config = dict(
    head_dim=64,
    norm_eps=1e-06,
    rope_theta=3540.0,
    warmup_steps=126,
)
Each number is 128 + 24 x the weight over its row's rms, rounded and kept within 0 to 255. Layers, rows and columns count from 0. Numbers have three digits each. The size before them is the row's rms in percent of the matrix's.

# q: layer 4 attention query, 640x640, rms 0.0548, rows 22-28,86-91,149-155,213-219,277-283,341-347,405-411,469-475,533-539,597-603, columns 560-639
# k: layer 4 attention key, 64x640, rms 0.0522, rows 21-27, columns 560-639
q149 094:102118111180116111152125127118136086153095110101125107124134142120105112167119090141079097120078141125136111146151134177138117119149084106115146126079115102121161151157120104106183109137117099160114132137107098100138114115162131113158122139
q213 102:128113146113089148146102093143109132104115131100100152123122147121175145188155119089134141134089130098107134131173134127195144086125123099119101148152138169135136138106144163168171088159147127148124122137120120121112128131123077145109141087
q277 100:120107115117158119113115138114096130149112121085140155148084069134152087098114087174109094108103116118174123143124118126120126152128164113117113137115074130098150165163112132080155139172125104139117175132109121140120118167121120124122106147
q341 096:153128118106100159103121126077123146130123063131146131135069126077114114175161131111132123150095173129125136149139152167075129123119155141131131135116123090161134148144086118156133110095140124139126099121092123150114153090105150107159117139
q405 101:130108139169161131158050133106157153114091136095107129088136140110099089155121140140157093108157120159137141126135110097158129133128164108091175106117171123128134154117107109142135105125116121124093146120134077099088153151099150132116155123
q469 098:133126086136142106107155100096138133121130159080151147113129150147131174128134101123104123118163149079132138128147108101151124167145119075140138105115130101132149115100127108142101093173135115125139129104099135138159114123142114137157122156
q533 100:135148093170102150171121154101128116122094096124125155110148099103143121169107132088115125127058109134147085166092155122163132152126105097128144108125108113129089166134114095155136116110156132142120126128154136118158135132088179152125171134
q597 096:122139139113136102102132117166117141153131068093116140116145129138149159073146179127135133119145120132159185076090114137118081102099149126142132156088111102108153138149140084129113112148155123099122153139165111119149128146133118152117153121
k21 102:181129097142093149160122091155131148126134154133137122153154131091099160107099129102110128113113075157083137115130153114131120133138171175141117104122116167100163132173156154098137167161146128116154143183102096112140102122155105123097152167
q22 099:133109138137120130133138126128120148138111101110121131143104175148129109111093143126116123095147110121144121150160156101093121121105131149108105170167167095158118155107143067144139122125130100133142155087125124118117107120130143091127092093
q86 102:137116126140150173122112125148155166132094137159189105109140115104146112151169124136129126125114100126116110101059153118140160138126124130111124113090136158102113116160126129166138120131143148127103138132131123130145118124124130103134183122
q150 103:100157093097100157111127156139176103134082117143112119124119182141150148105137110122177119152148128165149156154132154123106127102106120157119144106131110117119159105139088153125153101161151159078088156154121136155083119140155101094142109157
q214 099:143095123098125107123142144092114160134136120139157127139112107123118128166156110161139073110127176134095102143129117102083112111093113154174147120141143112111141126117149126155137122100158139096094134134126125140128118207137125122121134103
q278 111:103137109115101093117111127118111103126136169138130102110152117201104149113129133127100162097118123149096151133092107160182137076108131125138114161112092104121114164136169139114125122136137088125129123140132087110122126100135121110153153110
q342 098:147140127131123164132109150133139171111110145139146110120115132136106162099112112130126139139133090116129157142146171103100150117077061134109129138116164098104159152120146138152121131114108185153101130137142124120142127166095144118138148195
q406 094:137132141125137130145124112204102151098142148139165123147099154163089111111081128136083118114179112169121141142155140101107091118140153158145099133132116133113149108138117117167146115150125140139131172138145123138112141141152150156137169149
q470 097:122132138138111127141115131185079134139135127163178110121104147133145079157167144138127107131116106111161089134142112104169099094129105124099088144103129134135119140102098101161126101097120144142127166127190087164137102145172131150150120106
q534 102:131100138135114126122108127144114173138119181123141103121131128103121117140146146121140146069155149130103149101120104133116135086117141118111108112130117076160086078134109101089107094134115110143148151091138096171102128192164108124182125091
q598 091:095154174157119149149105118126088119124122136123141103160115139142113126114148102137140120119168167103147145125122116123146103081151111121110113133066159072128124141114115100112129112117155128129150156108148129112134106129119103108149087124
k22 115:145135094097077120161182118153135127143155176126123161104149109137100124087125162063095093140145079177158114124172108115186161150120129070169120128134117168106149137118176135118114137150130142143146135075135118105158103118094109114100131131
q23 108:104121156123051148151129126120127135108108109139107106096147170136115093125158149115118135173099150159136201116150152153121132101149147152147111160142097139132115130156126108163113108099103129138136122117082143139132140119160151140123139120
q87 112:182104123093129106133152153137120154116103132105134122070199140074143111123130113096134133107108092158130108114115126115120151176141161153169090136106146131145120135133193116120099101097125161122131159170129119145131133098160092088170120144
q151 110:141088110151130125089122134132092132155068120090091095150133096115097148115127140169130147126109122155107143130082116133131125089141180164153156162111126123098108101110155159133116108131122146134166154173129113084147123079161156119138098101
q215 111:153145146137145123116093133131070127118128130056136089111141108080152141084194113139167133100133127137157139149105141161182140137177139136121090156124093130127103112148127125134116133143165129159149126122126103148146119108139151110159116092
q279 114:173117121111132133157123132135134152097145134120178105116104185115115129148182132122088099111132127118114117120110154088162139118142126134132125135084131083105073096140156133108125132117126129159142099122123138107125082142134136127113114108
q343 110:154107148083116129091140128149098145150103120164147126123094150111133112132126148108143111135128116141148088114158138133121132136133120176119092144117066154105117109134111094094109112093146116115095129149142107125121117102135133114147116114
q407 119:156140156139106119114134149153099180122104133123079112185142110120127151152132129122136130133123117154118154121102094156147163099143176130111118133092135086133096113142134172137091165095118146096184124099152075119096140122095140154104145121
q471 112:143113137127164145140101119140095141121133101102161123131139114060140058130121150104093182128116114163141134156134156151116123108129165149115104116121115130125122121119145160087132106095129142129141124114126144137092134093097168091163103122
q535 109:114120145080145128096134127114112118099136099170109104128105110117111098102125157134109170119125144127118114145110138131123113143137170134197168149112117161134150114122109143122089094121133133124104124103163104144160148125109113152107116132
q599 104:122143129104121151105156112156118127139131161137097096151133093099161137130154124077135124158129090112134166158170131146117149106153118157149104139106128126129091144169121154110131150153125125115074106113125144080111108107134149127107151143
k23 101:159122081132165147155107130142137134125145113144148090189109112137116109105121125144088150137149132101138102151154147134131127113123093154153139163083138098093118117110117112152126141152140115130156127076128147117112118170129097108115144095
q24 098:128203155189142120091101063108078125130177142127110117121104112084119134134135116163155162162128178131113130097110120151121098146139088130143117151154166135140105120157143119150152096089153110135158161133113112118114114110181145119154123168
q88 107:118133150123127156134162119114120122126113102165144144073073127164127146174125112109131135136119107154132088110130153138070101135166151143100122146126146145103116137148097108129133137148082143138119159139173143150123137156151176106114122143
q152 104:171112118144132132122146124110160154084086130140193127168157124125138108163162110112119091155133105134178170121130139088122137136161112110117070160184133124128123124128096124073138149117153138141144097123108104103086117144120097135112130116
q216 105:136131116141143157121113116105113133130108141125120086140181173128128121127142106135164148140066078149165130159131135137123130147170121145129101116093112146124113116132088118141126102119093133129087150105166076141115103114113091093118149141
q280 108:097108146129119168139111121115129137071114143157092149138144120099137156118125117150182129115117048155166109143160102145157114102141163129117112123099175134134099124097094128140161106126109126126196165160160117105101155174155140146129134119
q344 105:133117089142157097134120141093125143125098147127161134088116082143119119080134111121153072109169114166142104105112131108122139116147134118128138130131130160148089123108161129116112105118174143159103098163130085118116153141131127086115192146
q408 103:132103090123118088107152134139104127133124140104098155133124102101086146133139117146136159139115121100128141135139145158155152147090094120137108109118108151155170149173156153124155138116119108099109098126147109116122116119113153128137094181
q472 100:109122130134117115157104182136077129143109129114141184123157127141147132135167151122110108124134093153093134103131099095131119109074112113140120189130140159102117160165107130147088122126117103124123100140101096174111115098128103155096145109
q536 106:099117150140104128125135099163109099154152096147147128141119176124114137116142109126158095124130150113158148174122107099090152120142106117099122141137095137118144180157153051113060133130129125110080156152116123127129144136151127102114119075
q600 118:146111141141172115146157136130102140139106117130140132125165133115125142136162161122147109109122107132138152114138126073135118105134118113148113180111097129126138120113146105128107124166134138115095113127119106131165093099140150130097131133
k24 100:164099134177148129135135179125115137116110086114112111142129114127138119086108114092154084132127082132139110129107135136172145136110175131113156109118156083146151146082178122092155157133151166114133134134099157167163094130091125189123074078
q25 087:085160130186134093140160101170133110132142146066129100099163157196124107171147134163194111107162101131128075091125106124142095154153115103098074141149134107168096134152157128140133144116128091110115094108132141103135093170131146148146136125
q89 095:103117127129157123123135151159119147105141150130134146157113168138145121120157077127144138156105134138154112110142152135171180132136114121119123100135193154138142136128065112147155121128132169138134124144158157101085116135092156116161133144
q153 101:134123177125139142077134104131130105129144068115171134114091102152111125153136072109143125111098123124145143121106120123138135134073113102131142143118160145082134158119133110079122128110169156132087137140151135124084095116135115148173114138
q217 097:144120112097120147095137154113119152134131127117160115103110125121127148148136139165131149135125071135118097118146156164117135109130132124107107151150141093104129114133108130136139094157124179125095128113099131159109148135125084169111138114
q281 104:108085165149140153118124137110123073141130107142117139116124161108124144132133130181137090129104077136146097129133125165162112121151131107147130089088101070147157184106117107156110098136079130083121144137094138125152105137120133103138103132
q345 095:112139098150125091097132142127154120129129151109095134153130125148144104074135133141151122159080123147132119114124077140142136106136129168146128151126192113101114168113137107165156085125127117128158127153123088129136172193154103141120101157
q409 100:088146086123129111130117139130160053139150154129115119099124119114114166140110130127118105133104119115125174110142152138218154107152131130142113103093142120180138112110075085114159089093153150147124151105113093131107116153160143150152138115
q473 088:166138095148132121135116179147131113145119126130135181114099151138123143130115123129136075105101126122106153117141156104153128162093189133122090168092154125089130157117092132130163167126142131178134100112121119142144113167129155119143127125
q537 094:117132112091045114101136086114147119091160177124136106159108134121119133175107102144160134099120139099164161107137178166164132111112123134117118148095153122129123169144129092099154149144177143213125072117144125102148105115129148141143104131
q601 130:177113101145142086079132167126144124142168109093098110125110133157153164128168123144134127154115082156142154077095151132173142093110143129120140059115139072131161129099130100123145126100140151142118142170133092175118138137147116141141111098
k25 102:117133123160131141124126123115138119114130157100148140134151149136106127157126131165104097132112069143114141106133132171126141141161162116178116130095133158133103142123105123129099103128137138123153151176108127144135109141131128150141116135
q26 094:117136152083145103171143108103178095182104083095107161124120132136101143151122125114147125125120160148101107131179156101113090160135128127135126146155078107130110159127165131148132141094107087139125138126151108090160084139140148083106154105
q90 092:117128102166152099100120137105140088068118147136140127127107110137160145175136123141126096132120092124165099116093125116138140136110140113171133105119138099156108131134117125098113165132137159143124149120114175110107155119144164164131147103
q154 103:125142104089182142138046153145110079094096099125129154132116140130153103114095089160123126102126101138125155148124134102132125176157116181114165121100154120080133123153088099104106123139132173119158180138150089099103091118124129155113104129
q218 104:118125131103127134180127112149128111107135100120124158130100097113100105073174117142101101131119116130122139149105096135132136106103116095109152107115130117118160143158155118115113119124138134148074137143102124149157123155119137152141122106
q282 118:124132094136152130144120096088162114097118158167097129119112104142125127130116089171134110109149154085117153139132119106150108133070127105092109126081113137139135112151105150127176124123136109127102110125180133095128138137120098125130145136
q346 121:148106099183153083121152110098117119148091122113146078079139100185140151123151126150122134126112113130145124074163138126191116130167053119183130108190133125145153150153115086116149122102096157156114099095153157148166118148075117168142132123
q410 107:151131158154126090187123152145123119180183140135124138140135170114091090136159144116154041107125128111166177138132141123087114144123075114147125125125125134131160116112110167158156142165138106101121120153126112128097111114102121117093136143
q474 106:124172123161110111131197145154143130140175133118106171095154142159123117091134119148115134109135141108129116114168120148102060119119128113133130111115133076126158149139175138141139095115102133128139163103136150156112128153097159120158140130
q538 109:126092146147131108137142137144097144122144098091144093121095155178133102096127055127126133159124120118131151132141117132143101149151139099126126132138083112146135152122134152089118135143128149162133167184080181134153144152146090146174110177
q602 116:107105094110156128152151130137119125132115164135148137150138119170109107129143144137144086089151111124133161125158129129143103127098130083133102128136123132154142125159124124144134105127135118144108097124123101139147083142132136152119159133
k26 103:123137131145123159096100125142155081138116150169084151135144108165146177149116137149165142117168132078174154149104171101109129153085114113123117145151158138162134150111104148141120125142166134169111123126165144088132182094124161128133129091
q27 104:140136125072138138121135108133161173130107130124180141143105130143122156137134158114156098133109167150116129100082142119104142134127160127172113120110128089088136111132121122136129111114098157073174148146136116112132164117135139099108138156
q91 103:141138114103105188085081165132099108124122130115148130118125124142144133147149174153090125138139091101114125096142136066101126106136101158135124127138125133124078104140164125101100092165146116138099133133135148131097139137137130138115109084
q155 109:132113126143111097149106153146115156127186159114093168166135110133104145132137122107122179144178116145107140103113165145146156154116152126166148140157110098109173133117122121158162141098135105199149116149116126125166128122102164111118146093
q219 101:136123080162118130135157114179122139122169099148130104124108116130109141141155161124121124086090135134150153100123140106144145139154152164090128167119182182154121112132153092142094126144110145107154103097169116108085139133094142095112125124
q283 125:105160117146136126151142143146104145092132151098135100134109121136136115117088139123132093147128104070136139119152089118155127113060139167131125176153146107102110160109153121197133107117119142133129103151137145149116154099145145169109138088
q347 114:164161140124119098142153129076101165162106134125131153118114137095164158133133117143120155126115132135107160144096095095122130152136177114101157142116089126128173168109152142096123089139094154171120155066135085129084105140115147101121169092
q411 108:129096170112154146145115133156101103147122090152085113121135134148115154154112121137117151108139120141103114135092095159141132159132151136133147144127133132093145155096137088094111159141132131138129130119129115121104123131176142109134064160
q475 111:144108100123112092121095142116153127154137130175089134121148119122145074130123092134188139137170157106096122109098149148127104165155153140147105102093109128154142116103112159145126161094150145147118146139153130112126148129160085109145103146
q539 114:162097088165157138193144137114101158193123123144133115157124118131137129108139175089131120121068135133174101143145096152110135158134147150115131151102124119139121119154115162139089114126120129120168139114122112134145143092125166108139119118
q603 109:153155125109154018124159141161140130106136094085126140090132153112118117126159113188093138131104097119120146100119118141155165126124162133138107128109155132118084132122141106114121122128132114111120157189168092125115132166097127126104138111
k27 115:092115098129140151115115087157105162146123133123192089131151119101105092072129114149116106131107107140126051125146101119173150126121142161144124114080133136147132101139137115147144133132153182131157168144121101153075096156172071132145135128
q28 100:121133147153151124120148096141117158137190133118121096146114130128138100118125108108150149120167140145154097143123160138134101083114133078118130147146185111118101144105111110170085140171174141082171142140107163116122146105128111154152116137